Each number is 500 + 50 x the weight over its row's rms, rounded and kept within 0 to 999. Layers, rows and columns count from 0. Numbers have three digits each. The size before them is the row's rms in percent of the matrix's.

# layer 6 MLP up, 512x128, rms 0.232, rows 344-398, columns 0-127
106:489613544521562531499464506456526434508389551463543494438526533435577575425489492537537486567554525544535513590547516443440450486502510426545348414433508481508507513492506451436498509460446526494461512563361491460468549388505570511542532501482433433437543578472531486602477496460498539470548481548556467468462559513506505516424502584428532474516531469388498500451474473503451591448527
092:431484526487432517553534536503486533524505528500480487470463511464423600498558462592517500529523518502563568409453580440565437546455485586459561510492464534568544563582571488498507492498494491505488528490497498425420541500512549426465529503558413536570555562406486576451515571469455571563418619539522489513486516647461438511475483488586482468565461519547584427562560582485438506455533
077:528456557563359564534490594523541516529591536421508401583481581570683569441446562511548448476461498463511519460483563508521509562517425513517508610512527570430535596489518518531453504470487442486582458485482535554508558541517456573435498512461508451484492480439495532501470475427592410528555517432469513415481499539517434516456502496501471463535589472501452470581522488496496503519482
088:509375533530530404539518620490414488467462547565555560540509434537471564522447496435514468543461586439460485558516545534529542526581579493521499581518479471451530498526336463612539440464565579500457571473485488425443567513494447504435514477500474486564480465391545500468520553455456443538547532450489397480555565476441446538432489487457434530488535495476496508499559505483480414471511
089:480604558475521442448502489511433509518556520519497442428522501534479447546516564498472450490452437436427482547412500568452483512480500498609506496596478460480543454467415505575463427547517510429476539537567610521498473363470530549447488403602471395469497537567418564518506483510638457468512516530495468570491496504502505474469450493527440443545425487496483481519543544607469416570529
088:493470481480515468604493511482489416551578480386537479440357397459457495520400544470524508444436491408491515478511451513489548465488478465480494489492457566515451471509454472506435491433491464479515629480426511481447498441513451520447450564486423534415449469527486418544595531375508493542501399531486449540463441610518502519445481470483427519541531496423409527570424497543533538510476
094:462583543524472589450504533587545539529474548578513412534444589541478487411575487537511509473491556501505538551580429487614488516538540590535420471537570435525586442537508581466430490485413488519539507497527503559428464433470569574463510510484476448501521488596488528517392479542451427566518606535485449452424539500520487569485409457468538568502556519437552509481532511550432454505445
101:401534495493421399522522510413433604540429495446528422438455557442585511432374476553586497476526390595448478541494521439448570525494536556497542479564492497558477537501407549536461496579483486518533509534528459439482492528497460523551449516446489542460464576490497533565551460452554501577519487536641403539447525476516545508458511495506479511541544552508480444496584555524556486573460
101:531498455504469471471539449493538546538455487478488494526483489566370545447521499492528458547543416491426530435431471479465548559476493532484517577445529368496602525464459544464449482535460435510462485487511528448592583571479415584424466568540447535548368489467525555462531483422417512536486482548581448500456526567599480454468554480435469534424550509454525533487542448519583464388468
096:470498503419417352522502440533491551512540550423561501531519457483566492503484484463518495507505507479421479520484423518536467546508557473499436493486540494492529552463556510382578486484538509540513548455540450577533590458478517328355466466496531530462565545481519509398512423553518511492506570506584537521569497435561450420415467515490533577482547426424480519547512456454554511417476
093:423432556575463470512406481467551532490567465476545475531471447488447560531531522516470480483531555485539549505509471501558505447566490477603451496311631475397528511481573436483500469494412554480483592559572468589528486502498484530523507523438613555516557546531494458493500523496476497412507499438513451505496494461533470513480500528603472458488513537477461473533522577622498452613579
097:564504542462499447499569526524568478377570532477448556577459496469563485495491489512459578573599533547490521535552522570445476482455471446471537500604546509531557627442550556488514504491456452508561435483434482589527540516507496505469495535589487510466443567540520537547573420533431552481436392455417576520524499505512511509566476523560570515530510436626531547430479465521592443571480
091:516519399483490531487464511613535489512604514604493466509488523465412555544519552501532584520490493449461539422542503476481460503492523418492531612552479557477570492501477455500512566572443479489517571484569489522499514514533447576610426522452541509407415572503449508459486597530509484527449526522464549427406575489418469582479429525594597499511489413523487415537471572443533504533446
105:425522513549482498499563560577498451431471495539492525463571588439513529420487401468612487439538578516513537535436502534528587469507435408392633524561519540500467512458475455463515466535431529506476502457464450513559578470455457527493575563460519602483546484533530510456512501578504574519481425598557414516561491596496495438525494492573413515584452560500459485458556525565488541493484
099:445540475458444432548466590519468466520578413503566543563539469441419542489490519517468493542476429452518402582430541411481557582411505497389516494548546493474528512544577546511481506509509479475512458491542593570439406506595473415468479441544459485583562499389507487466515519453439480552476468560530580557474543467484474454497454507636512476461498554515510417494529527493540502611485
109:472440525510422467591503575584485562477549523359500521479501422473487524535565567519481426612527466550523453594520450466439470438495474440517514496440438436433463488515493514531549516478552474497448481488534437490496510464503448571543481365485510492447446472509541548474487509524522470400487547369493535551536505499527400406492442604596480466434437486544496494449504562557490570419523
100:569422573506483422435514495513572576438502560498516450441437548462496539546502470506502418516498528549441415478496470507490542459497574441508537571556479588547528436507508584525500510622559440552484449570592425553499448546511516465465477497504384505503473521326555578394473577493490457539522499498503565510560532420526470442516409503492571490406467560486514466529438495522499482529500
114:547495472501488518447482424453493526485550546477632464433413495465514534443525388522468427563471538552508446535484398512433434460590493500506530565513476472576600498521500485435444380511406536445476577550537525544482525478561536520443437508492492519573472553495525493471531460482413511515503538570516525485459447438444452560511565407499474552517477531456575561568484625509519598539580
095:393548428544549559494416457499475595457489462554503526450497477506534535473590525445489575506491519520368484541486509466501512487440493464394503533593582409476536470582414493479498488417460522518453465488458483541489470443516596461557498551592450442465549631436559494562465530515605441446549445476541528525504475494479447562478352500524497506532601496522542510498503489505521537513436
088:619476440506526480516633454468469599530583499425486520494450425530519511444478487417477528535562499499509459535508423503513422551432583437501411542457525514497509490515503496493560517443555505545463548577448529536416478589484531518465461453494457491416494558446546520534522489464414554443450485546510502569443550422491474509500468591517500372469383450451476513501392581477485405506549
113:458516486547472469571609563455493455500517499515464500353442507435561600446458501517516483495502462540547458487562505484480635459486662486533454473512557491437579485484481474406450508368559475474534499533586488489476427523418521470441508533511505521529583552471425441458486532491495532567536501549568433436491496566403464498470548487590479522478484553492475462421405530516508544500518
100:577468554549530424466480423450429489541626520464547456511464544490577549446486544373492452417585436545443495468549548449535517461613457456534503500503537531442481479462491566576538511413474534471543499520517478520526442610435515461457493514426536520421526505561509527512560498530501552467525504443465535472497435424561510438526507590445579477484481443441576399545498552464499448397439
101:585445569511429400567460456478510547500487604413501547515468454453518513649538561480538457493553494496450512531537499529413528532511503551535535511528462552510390459451447569465529594487489498501500489463485544503521521538443614466525574529515450473455440534448532529437476537526515492531503497501585575590493504558551489546406455382496500447492464543444448576450534431453636555521501
104:412532543470483541456451571582528461414482562509519495584454507510538485413414483424533561572583510599525546396567549513489543578482469481547400533567573474431486486477521551505544555490458502478553467480430431443452524615459552507422471554528564598524536513434523551587456459456533560538447528550560524580498449465523472562493540535449507545509459523465506583510550482516426506519561
103:511480512485513464422577454473543540461495537456375533551492453394452474421466520537522525563530566582459525442504481515503504550556457506519503547562471462645547488495531556475473444494540659507565472481488636418545469522549471588480510476500528442497441512428478470467391574501487469542549466441453485493513540476568561556441425522474568503517482590530593504536446510565465486496447
108:514501473407422429507576488474515474445494464492413503477528546455481565470417525490466446499524484518550496494462540545515585440520426421609551516433622512530505547484463478521523558592432471564471503501556498403541469534552549469410430451438456473429465602548568569556449476403640577528542442480469469495542531525455465456521449472475513550502448470567558548497469527577498495466550
096:434568561447479564513512525533445526512542441581547516540529478490435495426473504523528438496420507432563535473460545490611475527487522425502492550547543430366495586482534552532537521479526420533536472494464469470446373512487583537516394498551397498506450491513526525503451563455495474437493470537562460490437595519488472546473467530598534452499545396455466534479579468581427391439467
104:491503521516415477509529522415486555443472481505463561484438454469479544527457578375561598432594516476564474573474483515475466483495533479500564436507373497390492585474571489443515420511492602451409557497473545509501534499434515555485449603621481511475467455459474481438503541505411433447444540492501462536518468484463525440457590575433514593510475452510542572499564454507537528512501
107:491527553530516606472410557362475490522507544540457547463385464510489541543509485550443563572480474450481562531506411625514502506453527502431503510547519487506487504518578508514599444393479444527437575648514456554497514465490546517511516529379514492481599549552509507536519485609504469520530541471439513521452540482457507468612610470484458517490565497565497470487525523575514514488562
108:503398592397531460476663525437502505492391485453469544453553459500538491507464529498459543524447486487502499456401493556535544477507491483398443475561508555584487512435575533548438534487482502528465489436524560559466459491560449454540561510556492546546638521508452604426578510494530481519476466493496438486502544501422429507521439542509558497396443465507531530565477532534521629465520
103:460459536466522533523531525459491452511412503503574587681414481432497478551427598503524588514446531458482470663615501457544497523542455483466563436588535520513470490525520514399463423440450481451520474477546510487539538461536534465469494482514530496429547517493536452512472554459550562496477388443516419474503522489524453456429515515555482501470438494496424469457594541481474406539514
114:477518490493499456542596452542580482393425554455531553425452580540582490533488580481524449567538533470493607590566448416508473480517511483540511520512537522493604541537551440420558524540434538457574510456496521532522530577477419475538516463555474447463494558515533534471486548408576503518420402509508431482444570582506556515478555526548462529533546625512451468504505507396545525525571
123:540482523494436455581530442522453407543533468510514477477484427488457548458536526549471539391531443497546518460497493557485547541568363466562494463512519536391488507509461450580516504409442535470442463480555545591396634441481467459492554492520562514436546486471465528481538527579495505487635493495464482493441505459430479571442368499510494571502468418416549459467497540449513435485490
101:463517462539546512560527451579597509494512531502494528460555535485474416376368500498472458456505417477479531591531484493483558455458568395493559537487548467509541461450519545530431420478435522594549498546424562536519532476466577505453493504490483508576534493658587481442522511479514499581511513485536411494504516428519521474471387507420443402478479578479444548539489486584445512505521
098:515565494511420423529451450388412446395432480612539524415554518508532501453423516504498534497503527532487445485517524513545491482446398508616460484541507549512554423510483500520408559431486431542432515449539525399552521478524493481527429504550411406532490527496509510504518556568421556516428399484471527538496519517486578515498447504442441432478495518463429577396442558490568536543504
109:446464517511589548487446517535533485523513567514503551480479523501521497535393429525514486544481468547394576569511664583551513624431405495449502420575536418474589494496470471416563532491421580472449522504506554589423551506545458605460419471502537544508415520511489533509539526545585511531537545495497466520461486487548493536382466518497560544447437543468485488488485452489541523523497
111:454471563617414500449579449493488498480536463494530449441498493531545485536549470508433505483556508579537448568470485532436445395530510504541515558466474415522486597478486441550452501459421509450542510550539532493513479496520552523545387491492518527499504464382419447458470528530508499490347431584536458452532441569545446505404522492424482429443593533472580488429520532445536533439578
086:437404612518452480491439500462533527462474509428616531432446547501554478481503458492425481560645564546567564443570470517478440547500518559539505484488470525466443503424606525470514462405471409588483490381501435521482513461525445487534513457532543481548415537501476640470445452532597521441491503482530507436490500487496490513453559426543492524530449498435549482450489499414544508528458
108:427493452496466462519541439575536486470455554460503475464543483624490478522565494516453448494530484443538539547525528553389553389481445492513581475453508422455466527361544517583386471597456524543457489478508525536536535478457469516497428524433601536487601580497419520473452500476507455486440463535479502516487473544577588495394530478503526436457480436433495515514570471497373541511465
093:538611468490480391526499612557539492616554515474495456508505508476426531558500484376349418492486499482412533640550490507503592546489518473593515454502414418464414449485435553470498460534544531569541540552557476562487493483503499410496450484510545522508397506483517445460458463524444428577442518485469487452548490536540485504445516537516490515471527456501528537488551399512475472463466
101:418502640518415470525506473453544485524530496490449498452469437465516533498517487374464495482427510459479511541512469515464567515541483490496514582552667549494553437586525399565451480526499417445462436490525484451512449567500493497424534523569534452561517440402587409515523559597519443591513495519500537559499410610527543542512502564492479547498520516407462458502542518505514494489443
096:396509433536433450591431441514534473514564473438541538445450446500494547526562472416553537473488481436470529436468440441497536596533535530459601549524535579568513528554512490523509498533409422352516487475519466493545485471570451490503476390463521507542502501562422510473498581528402513496486501443512491436371524508524492578528449494488503595560491513519547495543378593547508499475503
119:403553527554537564520455511613495516513579470501426570500449490448472553504481482587577473500497597440442424442523400501464499543561526485472445561502497475429434396516531483425578507503481461498562480521574564495505520527562574538557414524537419549579489469511530539503506520519443539409618482487517553492425540557505475410467503484491493475489521515520588387391420506541473513513467
110:466458522575542450506490499580469508509556514536497455556423388495483513541509589434570579506434496466561546493560593600579511495540475564573593513489408493468485499477440487468530504464412440452499571531504446403517445461441506475402517536496465556546448515549511516506473516501455567470484422480530537463515407502461502606484526479600553493388564507502511445533566469575593581487527
117:444530487483533515497558613584530483506481457476597522455523480486470560450564502477494570412608597513513458495482501565516469557470514435437458487393445516428439550441575522548413495523546537503526452533544491520387600456430484491500492516536387569578476502536450509482513461503456505492530471452427436396515553517589474583506558408423467524442529514542513484568577464505450523542511
101:478531610572476454530520507562549462436520460525569610581520458452550450453569498485339447432504486561482497440481517553463607379552445553579490529511496486469532463484476484495532598509478506464483474500546515483504530451546468474563571450484491509500473439542528488491501418524598402468472482512516557464473614502584496486486576486548426573501460440526518444367510521500515420500484
095:501520513519471475565582538486573425508565522535507523420341526476588465530413568454504463439521493495489500464458521498517519447542493551506462505500435493573623528394502516514592490519629454553441535540469576524494467507512461427466496557485425459580454473455487534450423485486430499483565508530450529559427513477572447500584532613529560456567565520461452435469520461471561431520476
105:520517500549499423478541451357546569476584438523498452495439477427505579517513514501431472480546500585596518433445477560441401544506566476449510582432493429514447503532485606469464483465415500397458586478558429535415452572493498473480505543531514530516505538539546479476461632393490595570533507542444570471510512432557423464480530486529524480445515550499448482534470466490466467485523
092:486493465493481614555505553517465489457503532516420542476479574509620525561465494488523457560483537486490436474561456472465597488473445461476489481603527615652494378427504594579499492421479471447499494433473463565500472533490486504533570481508518476577599561546482499544494469496536466531480524505617472451510435546473508485573445536452616589572535527534569549449532523497469497476541
111:473519387568467532513495507525485495476388505458534538498525373541621511470487479436451432486522441519536544489482578485556492506489413450403482607444570504469464427514564515468409530532528591501492533455587568416486452553538510468526552481507468470401492462521586505485515569428520540500386625471583511492520419490458448501428476501554478464474519508513506464431481475431543544453502
098:438470529458478415540518627582628548369377490654493479470433463372491627546507477483443586440540512531481450546530497520453519511470434503513543495508500507443531509510408535591545439533541507527477512467511458471510556529548480573506583512503516462532500575486539483496481524474450475496471585501533558393522473531405544543555420471529478550481464478488477486502465531508498499497519
093:544392466497483448542511518522468605513515488387516518478565454473442578449474473485441565459436561496519532505466545496475460553554506467515441458545498582500564527455411430454507424544368473414420412484509446397450486516510452538532549475602555516489548433500479572471614511590496458464487439583577527507522502491473508470463478419531480456500475506550403533579542502416487512528529
089:499532472547503440485586505510472508464561390492496440516489471480496471555406553522501459512504550482493432464536570528439427542564521488476466500534483550501502458485526571490472526461474452477451504477473518555453579443507482538497623516564498444488371406539439579404468484460523491547526502551411542600446556573501457522565466645475573564479504431408545572473509558449454550471603
104:537428547517504532459474507495624558469514460552463478588551467509498543486551549479561461553527491474508398479461465563503525469499422429610563442551492490468506403456555527595509405410457558487560472472445445467425453485456425458490507547494608601526466614510485548529514468479495609535461454478430472563558552501504505473522464470533569486462586493488468565481444423539605508497506
100:477498457541496393530568483557486453596461404503472468453471555511563512402479609451507507439487602489469522406535528488470496477515489564489463486524510505513510478508458584459523564382444506550609543459492451437494443520548528527509519457550543520461447551521560547470558519552532479607428404475492430469488522438576503601472494427445531507566429568522476542542566506463625520443534
# layer 6 MLP down (transposed), 512x128, rms 0.0576, rows 344-397, columns 0-127
108:532473520480495478481512463470450553543502491436461414504477427507488581542515487541513466493438566426467496464497543443583566438564511516448550490456540441518464519497494495523444482408420507598543410508555472418506533470438409497500380526454603527474490479576538537545587565480577467563527494486481417394417444470417564439525494542499508579453454518443448495578531558517579443468408
091:484547470499545432560537538546528472435593485428478589464500542532432545500522553573480434480442508561507530531395467547472387449448517614433555586475437528450575485534434454483483498506528541485490524627497542465414504499555609465496474606524476466510425567431468448526483466501516518536435525525356485505425522543443538373449487518525499441492512471472461531476532511496468524532548
079:535560509482557454438495585513496449457433453522428584523526424486502499494515541513490402469572443463515499532593539562466514501570543446550560577500571502540426619513473472456606526478433543540540592565508552441513512508484552516535458448470597465489472465549550563443522465410511552535468469477529395504515519433492494605481482531542507461420468427499451504459506405575473377521559
085:463494501440487543501514426532531457602440530491601569490475605528565468435493596445501476543502491422477499498521510524543557482485520475454537474529510497470421573506446554535664493424440399489457590508547441426507469533488505440475434504514533444552536444436506463505514536495488481510524508518512537485453456540455430529520507595522510572502473466476477576436539450588578531379650
084:429493497517536412410492522444554483591527482548427572530454502580481523562471550497442426549501557496479569480460529437467497561488560492470406510510461516368486501528446472470521533497566417468490550497584483535440511435490623556459544455475429554426570493414416476466588522462427438615470498492553546444436510470541500418533483531550470514546495533500537528563492452580574526438526
092:531536548517449551438556438534508521347476507556515583529509422478528530551495470508450502627494469550458429523550583490585413556405485446484454485503426390528436494516490553544517483483470550547484475522557596565542427466416495503514572521510526456499463597521494507509550555483503515452547520501534543626523546441442507477475428543531522498474499459499483544424506419439465505615588
095:484490473465533489442535448377542546505512488584537593448498483486561452504411443437487483465527515478525485468579539495419468505591577578468565512528491427432461501493482466468486616456484462484524577429543488500542518503565579382542426462502574504527532411445569532409450491532482542449530441616435423470498501598580548516465448528481586442486526473479529550569518547544511549494514
102:580479441482597484480571511514486587593506505519581529388562495427444447484478463431562454590420552546465494492508523465559562561535551476435524488521443465524414467501455467527461562510502546456438498549484469542524490462591527486485534485494472596377438552500453564455575483442486470542493474530568506601502544525531430504492496508487392570543439500579418433551552501538586451558511
100:557496514463474444522542567546468530539517425555482460578465482586548499614461517532493413534498446474539500554656497515542573540452404480469529529484524639523562517494495552474492424392557513504422554522531480483417489473560488475583507433437527494516608480475440470531556506508456394535530465455583474457521519472555445543477492544618524519560500423487549518487421499485464461543541
099:536418498464471526522493422534486465520475565564440570548455526544610449506505501548487363615431534488502389533521542488503469394480428451551505535581385451402585526509512474449551551493513560503529539479571444563472501537500439526541548465495527437469478501573509527556475515536454422503553445550482510497563456525451539453356479589535526488492458486568527539473500496527581556530452
089:505521457468524493572415517472539524417505541528501542434498512632533530466508522433457522498434536512492465532484593468493555521565404405533467524513462489477500474486548445552484528491493435435505425642564475513391517478450516547500421512524560545445447460420573512454414532604523506511497528479435397525451532521493504462539333509502517490537521483541519390520466422496452541418525
094:591579536466485526460497537484459587529554472573510467444551549473544503542544498610569515497506513511507561587476437576416483445579396415535507556410531508477504435555472425463519487430491537467529533446456509457510513582514432388518516526509554498487507373449492418488519494490528480531465567478484508435426612501537528481469508524528396513513535562415524523444480548449385417522504
091:426507518580418487530420464557487536581508585469515537512495426586534553493515493517422511481481481493529463450390472458475493535516475533507567527544493505597476414488505583480537462493536462542486455459452545505402477485502426385500487604455508557452488405507450463583521510459412466544513514426368486469502479416405585444469527561554428559451493446549488504493481445540517558592530
123:519468523582545564440516509545479521530471574508458490488456480514557493555451486466538509471461442537569489483423579540500535561518483545481386541529486419503521514483523558519565475566467515506520591548488401472534508484465486561541511456547465570508526539479644498519535485278549507545573478487548584386451435529475525537510377489561546518530482501515506521497465549497580605504473
100:483604382525361601502499413518515509500499509491495391509503589467510445468557517569398417525482438515488509503455503415466443495461461512471507473533516499506422499513432519507534519491500483571462425455507410517447492468547477496538512526525459542597497429428471554401523371470584542508517452490539540516525488550484496511479516527544513556336434493520534562495529503521408521452421
115:504407510439556536447505543506487539483595555465517565609529550520560585591505627471518546407474477601557447444482494461465479526554451545483499446494460484520444487452537522473519400604476449570560517510423487469455500492557408434468507594482479481576485522509503496494444467355528558520573512534503410426482428546523529497458500532515451505448610496516500423449545472485513482546487
099:615501538576431495543446431476513521526508567512477408396522446554384486514550446513424549500512411410549492473377495449540554488496507482479602529566538503634515572458491503478485566506456513599544485531484467432472509581492544504536500543517486437515471510624478523494547529520491484473517467499452427569482531471526462523537593600486439427471529402493528472499539538505528495397493
112:466468571478318446519517541462491480553441428549472473562562519525427455581481492512448472484482580498534485496486483530583458491485514492542390449499511517533552499519517474578577542516559394474574381403469585481519507486430456479408549467534459386460467513588478468509499488438476470551548445515497489415526520538504571470494376580483508575545501479523562506471524551556510505445507
099:526564455537498544509498517479459489526501507492397596498551477475499480510462534464484552491524530486394456542530457501621539393520424501507604458541528483478462469382542488488469529530382486473402536482481524597542477536486553497472424429466488409558483497402507451509560483422517535505533496566412493480601534547468473523400444459521480503485496391490551495538460433578617466572493
090:597497493490543377471474586448503523477495559499527471503399522476487484562422492474512514418566455545500436558498524484500493532519520593325504526467483499448454616433528360543572463521564451541476531466562486426487549522454536461454552538539422506495493532560545542455510435516545547521513474503535548423544501492518391540479457464500557529511583490540519498406562547381509492482500
130:547462593466404441495574410554522484435547450426425577446501385487505517618505467468521506484565508430482478606504492506431512501504533498531486510525542485521503560507526413513550511537489522498540523522469534515329454516501494561491485458582474518523501451522530466403431575453553486467409555490473435524462565512433513508445496512471451607468435483390566433446567423491492503536524
103:465491537489601546529525262516477480465540503462471563484577437506524518569509495507569522429527467515505550486469516491506496452408526533450478432562478497583507514471506567511479500597472485487476502514529496462519584434435568566520507547487473546568511484536475517506522465471408577512519452504497516575392600556489424455448431492536496489502466492581428444582541463548540596537583
100:535503409503559523456669556559492492469424397553532492445593491616534452400482500516469475465439475470476491436541492444500530437506462513507564460552495467475511537436547459538509480535521444490462509512463420538601506519408437422462508474526502428585474472568517501555586514531448405491602563483403407543418451473464480484490513557550469526530489559488552517551493513454454465449508
107:436487539381520571494515547426452491387524501499526520522439500446507560483494473410524506541454466468450565476526472558512593463500624459482525587424527401563549518561457465540492525450466487525432570523589399497475453519489614586471486460478432497511475473463511432521579487410549499512478418423426502564488541547526487509471511527536438451550572567453487564437480486499524604499555
097:457427489476422550507452529563471429491441496565548469480457453485452456456499562569545491438524519513565457480406495519478519465481434547540388471430558491496493451451566502449470533461488520456360560501410474481473478461429510524526471477477414572542580543518534466552510651635503460524497477464450594540531480520496406446507440484476476562501480478473453494444429448504555477497370
107:440497550459464494515368552384531505504549596479533491498376502493432555525467438544431535515492449487602436503535443471461534563475576450498518514549422428516601483505483443489437394439470562521516489487481552495520428451549505545547561534472521540469528517456440555560587424510484433521550435545500495489493518524652541539524496628457513478516493563494482528549507557577506540498457
093:406479551495496572481489609540524458468474475478491493544494559541442490469492501481506572454494487413510544515389558535545428464380466472574611565496520538418418526476563474536495534485531502424483443503438494457535543524390478513467514491527417562437558350464575528497434492492451509529490448444568478401441479491436532510533430485532449448507435491454426566449477450447500442427489
101:444487588555479544519577526421527447492558570526521502534448492550474460467521540514537458521535542482531518455501519424368539446443442472505439474475509519489512581525481536512500511532506436458500522532559614548477535526576438562453471453519470553523593523435484515559555571455496455427561394504531449440445535456550511515586519532525565408451464463515293494536566502464435555486463
105:496511487492477448491558499514467454522440494580453446629573457457494489506513512519521532497496440573522458455488542469494520555566558495409502484576527470524497455549459533476446520572454536503482484472499480428580578487472413543523414582527545500460570522541533367568432514652532435611529443516566544438469511547474485544418501467521475550546441591527544546484522416525399463555565
110:554527478530478566509354383468475561433524489459481553508504511487445524544510518530524578549529494497558486490419531494488590577482534505569410496450457486365467489516390468504455451566461371534446465540546496453476530466499489502514543576525476455496490483472464514562470444474649544483511487510484492462458484411551441591463500463547492531481418491445578410477612508548505520489571
102:486475483573506433560422567479551540519571466614400472480576550508503495493472472520568523446415499509477481477397488432436438487541442431495446614573513576429473458577384520522501564428436531553513512548483536492497467530503464498529519539488597544501408454546565493529404484566535494567446442539489449521499516500460606476549586430472462516501447487523596548503486469574512500509440
107:438473460516605527524592399487459471570458498563554615396578488494434518479549505544455499453516543533348499466513485572479532483460511574495500430532454407459489489489504554556505532535498509465516511528431541530555610483431617461461479416479454561437469415538525541472503561485433485501484489492552505619545466378419461456541568491493526504499468452470564501500502544461529486522460
114:448586467584531467555507497571501533515578495523421531475463478529588511445461538556468470529533487517512510454479523448483506534407476427464431566492475513514465508511471391620463520411449557510509461465528578512563435499455445480431428510423541417514599471408520437523585515440564417535607548542592434562508510506477519431554473433608518448486471507434463514500550497555505562527520
100:478517574488551488442462423392585508547471441508467526575514400443482558585483481371502497515505462511506468481531577539486508477444433471451489494442486442639526460557526515464574522511537510454442447514521587410418563470481518430560612444592549584462521414546491544505543566512488594501488484504457453478556424514545534544551588541448568500587523502505500513473458492461521532521524
092:519480556567423426458480640539551517562504516542490511466548567600520443445495513476496511475466530527537468526552521508476526601501493466482608568466442421444475542571469530501482559504517415553494488453453502540534526498542529539439457578406430487500335504592434483496505548521517435457549500450610563514560487529534574509532529550540468552371525539509441462521498532576428504496524
103:461550506526543460435453516452502460476478521512559546554411475571469501466496450515528483507460430534503535525550474472514426485571441459616532603594508442480492554487467501454542555542417411469516340492491445471461540483490478550486506481509402500548489530491460571426509491551582485493467564373561580483601513478551492435522512553481424500466477401487437580437490418527598495463478
110:541515618539388513577518490505507408566566521521476502621566503517457524464435476490471527444391497481499447550536499475501428625514485519495492431578445459449509503612449458467443446521491538450556476502573483387525440436464546553620548525531501509604540475554508432553587519506467491440532507476529498482469471550509566425527503482541561493532504552458460473507452462499532483560387
086:459441561559537550570467475487534503552494535469519433516457539517574512466534515553550506495556512572574419519593461491499420444465473586519517505506470471488499529510547493519517565576541477635423560422441469548366480464554531447557443479511474492492412528487460534520504526531448496514489560453504438654505453524510382441466543497561454520530509508544495567468533531368371514500478
103:535528464559525469539424580461534504438494474470492460569509492491437573474383431481539445472587385530516463496451444495559544589506474451545477445512448587468475511380535491550497377505454463613454547510470487501580547564575388512456507504450527542530441407500516481503481485612458598565509497473512513461481530486473507443493490559519479467477414550541487477427522471483554488540390
089:515467494486410428471476468608485455517556445440484492483543551479644547561583559555544518558504555393457463490498566544353535441496502493540510513525491509382578526532538621502471546469463482530477495417420485490423490464569496519474542535493498504495423485522513456452513527560536581463613464488521456475511508484574463464526552473545485556475547468417479604503450465508488467410569
107:554582587408462436488467422487485501507438476478493458497478406504501443432530474542407467541503558490487517643499449493435504417462540499525486557453462502510542563435544436557429515475514475489519422453511590534499483468455438484488559558561513488391555548486516491483374421466532520508456527487438465541538516499503626543576587445472515561626441478484596470470472537529547538495485
095:576526532467546558470587666496519434495402542467496453544519399503452524487522494497482540455475444502592436500499550525498471506538520445501489523498455588567542459447461430416581492572507483448533506539484542552460518525516558509513513451541510479482487435557489514547456487383390521461563477399378477512590449507417574460538572486477509489612487504536398468529486515482568540507530
111:458466460462491576512469588466442447473541450466526591619497522413422468429443422495466526529549559556518495493451472561544567494574486565446464546468462467531440502503575654513413505439407527506595528415490547464531551472477383502553476532469626543485500508475495462498486525515469568553517523454484504473548533499506522547584559501598527553544509478521462420589486433513501458494502
101:483446466578516491466513510400489581437414563544468617499561538461515550485483433538539427545531444497487438417408458486399516536597527525474502474548534504516483528549595566551551482574540490516469464524493431494477512496544529550517574537522495552412532464470540474556423577489530554588427505491522357571445540511572475490465432375472558496532441553488512471458472509549438485454485
118:431487497491522442523590567435421476527508440536503471554445422445526559580463446526635545511507473417456393514467478556489458561510454547461527537471496516452500570498506497552542519514564526468469570331458555482554454542600448553515597443589533509496492389522456505496476400530508495472570502526508463568545532539528411578572528500476504594545456541501444503496485543475479504519487
100:433500513507514574536550328481606517550464568497497539414520535447430446579507454427527569550514558564487444509451427502459582525435449563439466514534520422556596407536550449526476503379519523530433478526478427448439495430504531448501533499513465473464572578500442471485415435455487524497526504514541492602470499443533533477544469501514463561485405415502539525558532549474466505492495
094:533507491539472478473544565562444575539467478505529553496558454601372486564507510493592525529436441538496483535458488443569479467426510515378443493549482525512597498510502496582506481549471417438596426498516445458541510509567463503584521464505532510567543551539464442566524385393493504562502476529498493428538491504395462605518420575534554455523552472547465551536481564499500529403471
103:436506447472448460497408453557422418397395538560416572480505549585452523589417495450541487494455516427414494543576464439557554439533437558529474516476472444447524608449480467406576548536454530552555496508464583521486476574539579486525544574522501513514467475484495454449558508446468464535529519495441503497526522578445506521507441608518527496429472481533503435432596534543489471505544
091:521426518439553416495480432444551524546497632576482492504592543509439525522540522444511519423505539531465558445501570516532531494570490451560488447528443551406568496504526569547592440600462494496480427442524450539516466569450516448435588526456519392490540437453565551480497482615451523426473481525490469433577442426629477490489501504538471499517494460451511499507390496477442536531496
109:510438540468415522542490546453453477518532467482560505555571517556450593440537515507464542523454545488434552378493439570543580541507502454598451465561494505519489551495469432446573494495544476531471470494487445455431484484529443494648465470449426491545536627522427544558488493571488456489555449484479545531483645561453556542500538415587547512503501464483540547468438527541553412464562
100:510545444500482507443515496505445391706575573373492454502544499535473472527471477510498514471414492419437534534539487514527524492566536491561448503482509490526476491426549501498490565493464402504558502577471503477456543486469455492449406431543600523524526507506526581481546452310472548498579534557475510565510542545582419537513496482481558521511455446455457532530480551503501562506485
092:506513555510471419513444527572509552512487413510584458538460491419566428461533434600578480497417569478539510522600567509515510505367516517529548426458534557482467450545448367536511522491463480453428519497450427493516551435537449487493436523493578594512442554473510496551401453498505492466574527488573511546510575394447420532513452557475459524582478407540515532472517496459496447549491
092:519495463511454477413528418520612482575484522527502560438492599439497489471446446476575469441502525536489547510425499438516408563479478506496581479468502499458486506519423595527476467503509362532505531522407481507523550505444540502591482453534492433467565560412509477469436557522489533545462570458606451517472413598459451471523443385493558414456528595499496381510519496469506465525478
101:492553434478467570461554544394425483536552484508457555474532411368530546534471497568544517550507610431362496445492481489504546504543493504451473524457530465508535355548472548468529526525469478543499517476473488525586549423437494427473506549476442494559616463534575465503513554536511455528468569475543414606462485429460533441486458566438479505534526532511519434573531516537418473472568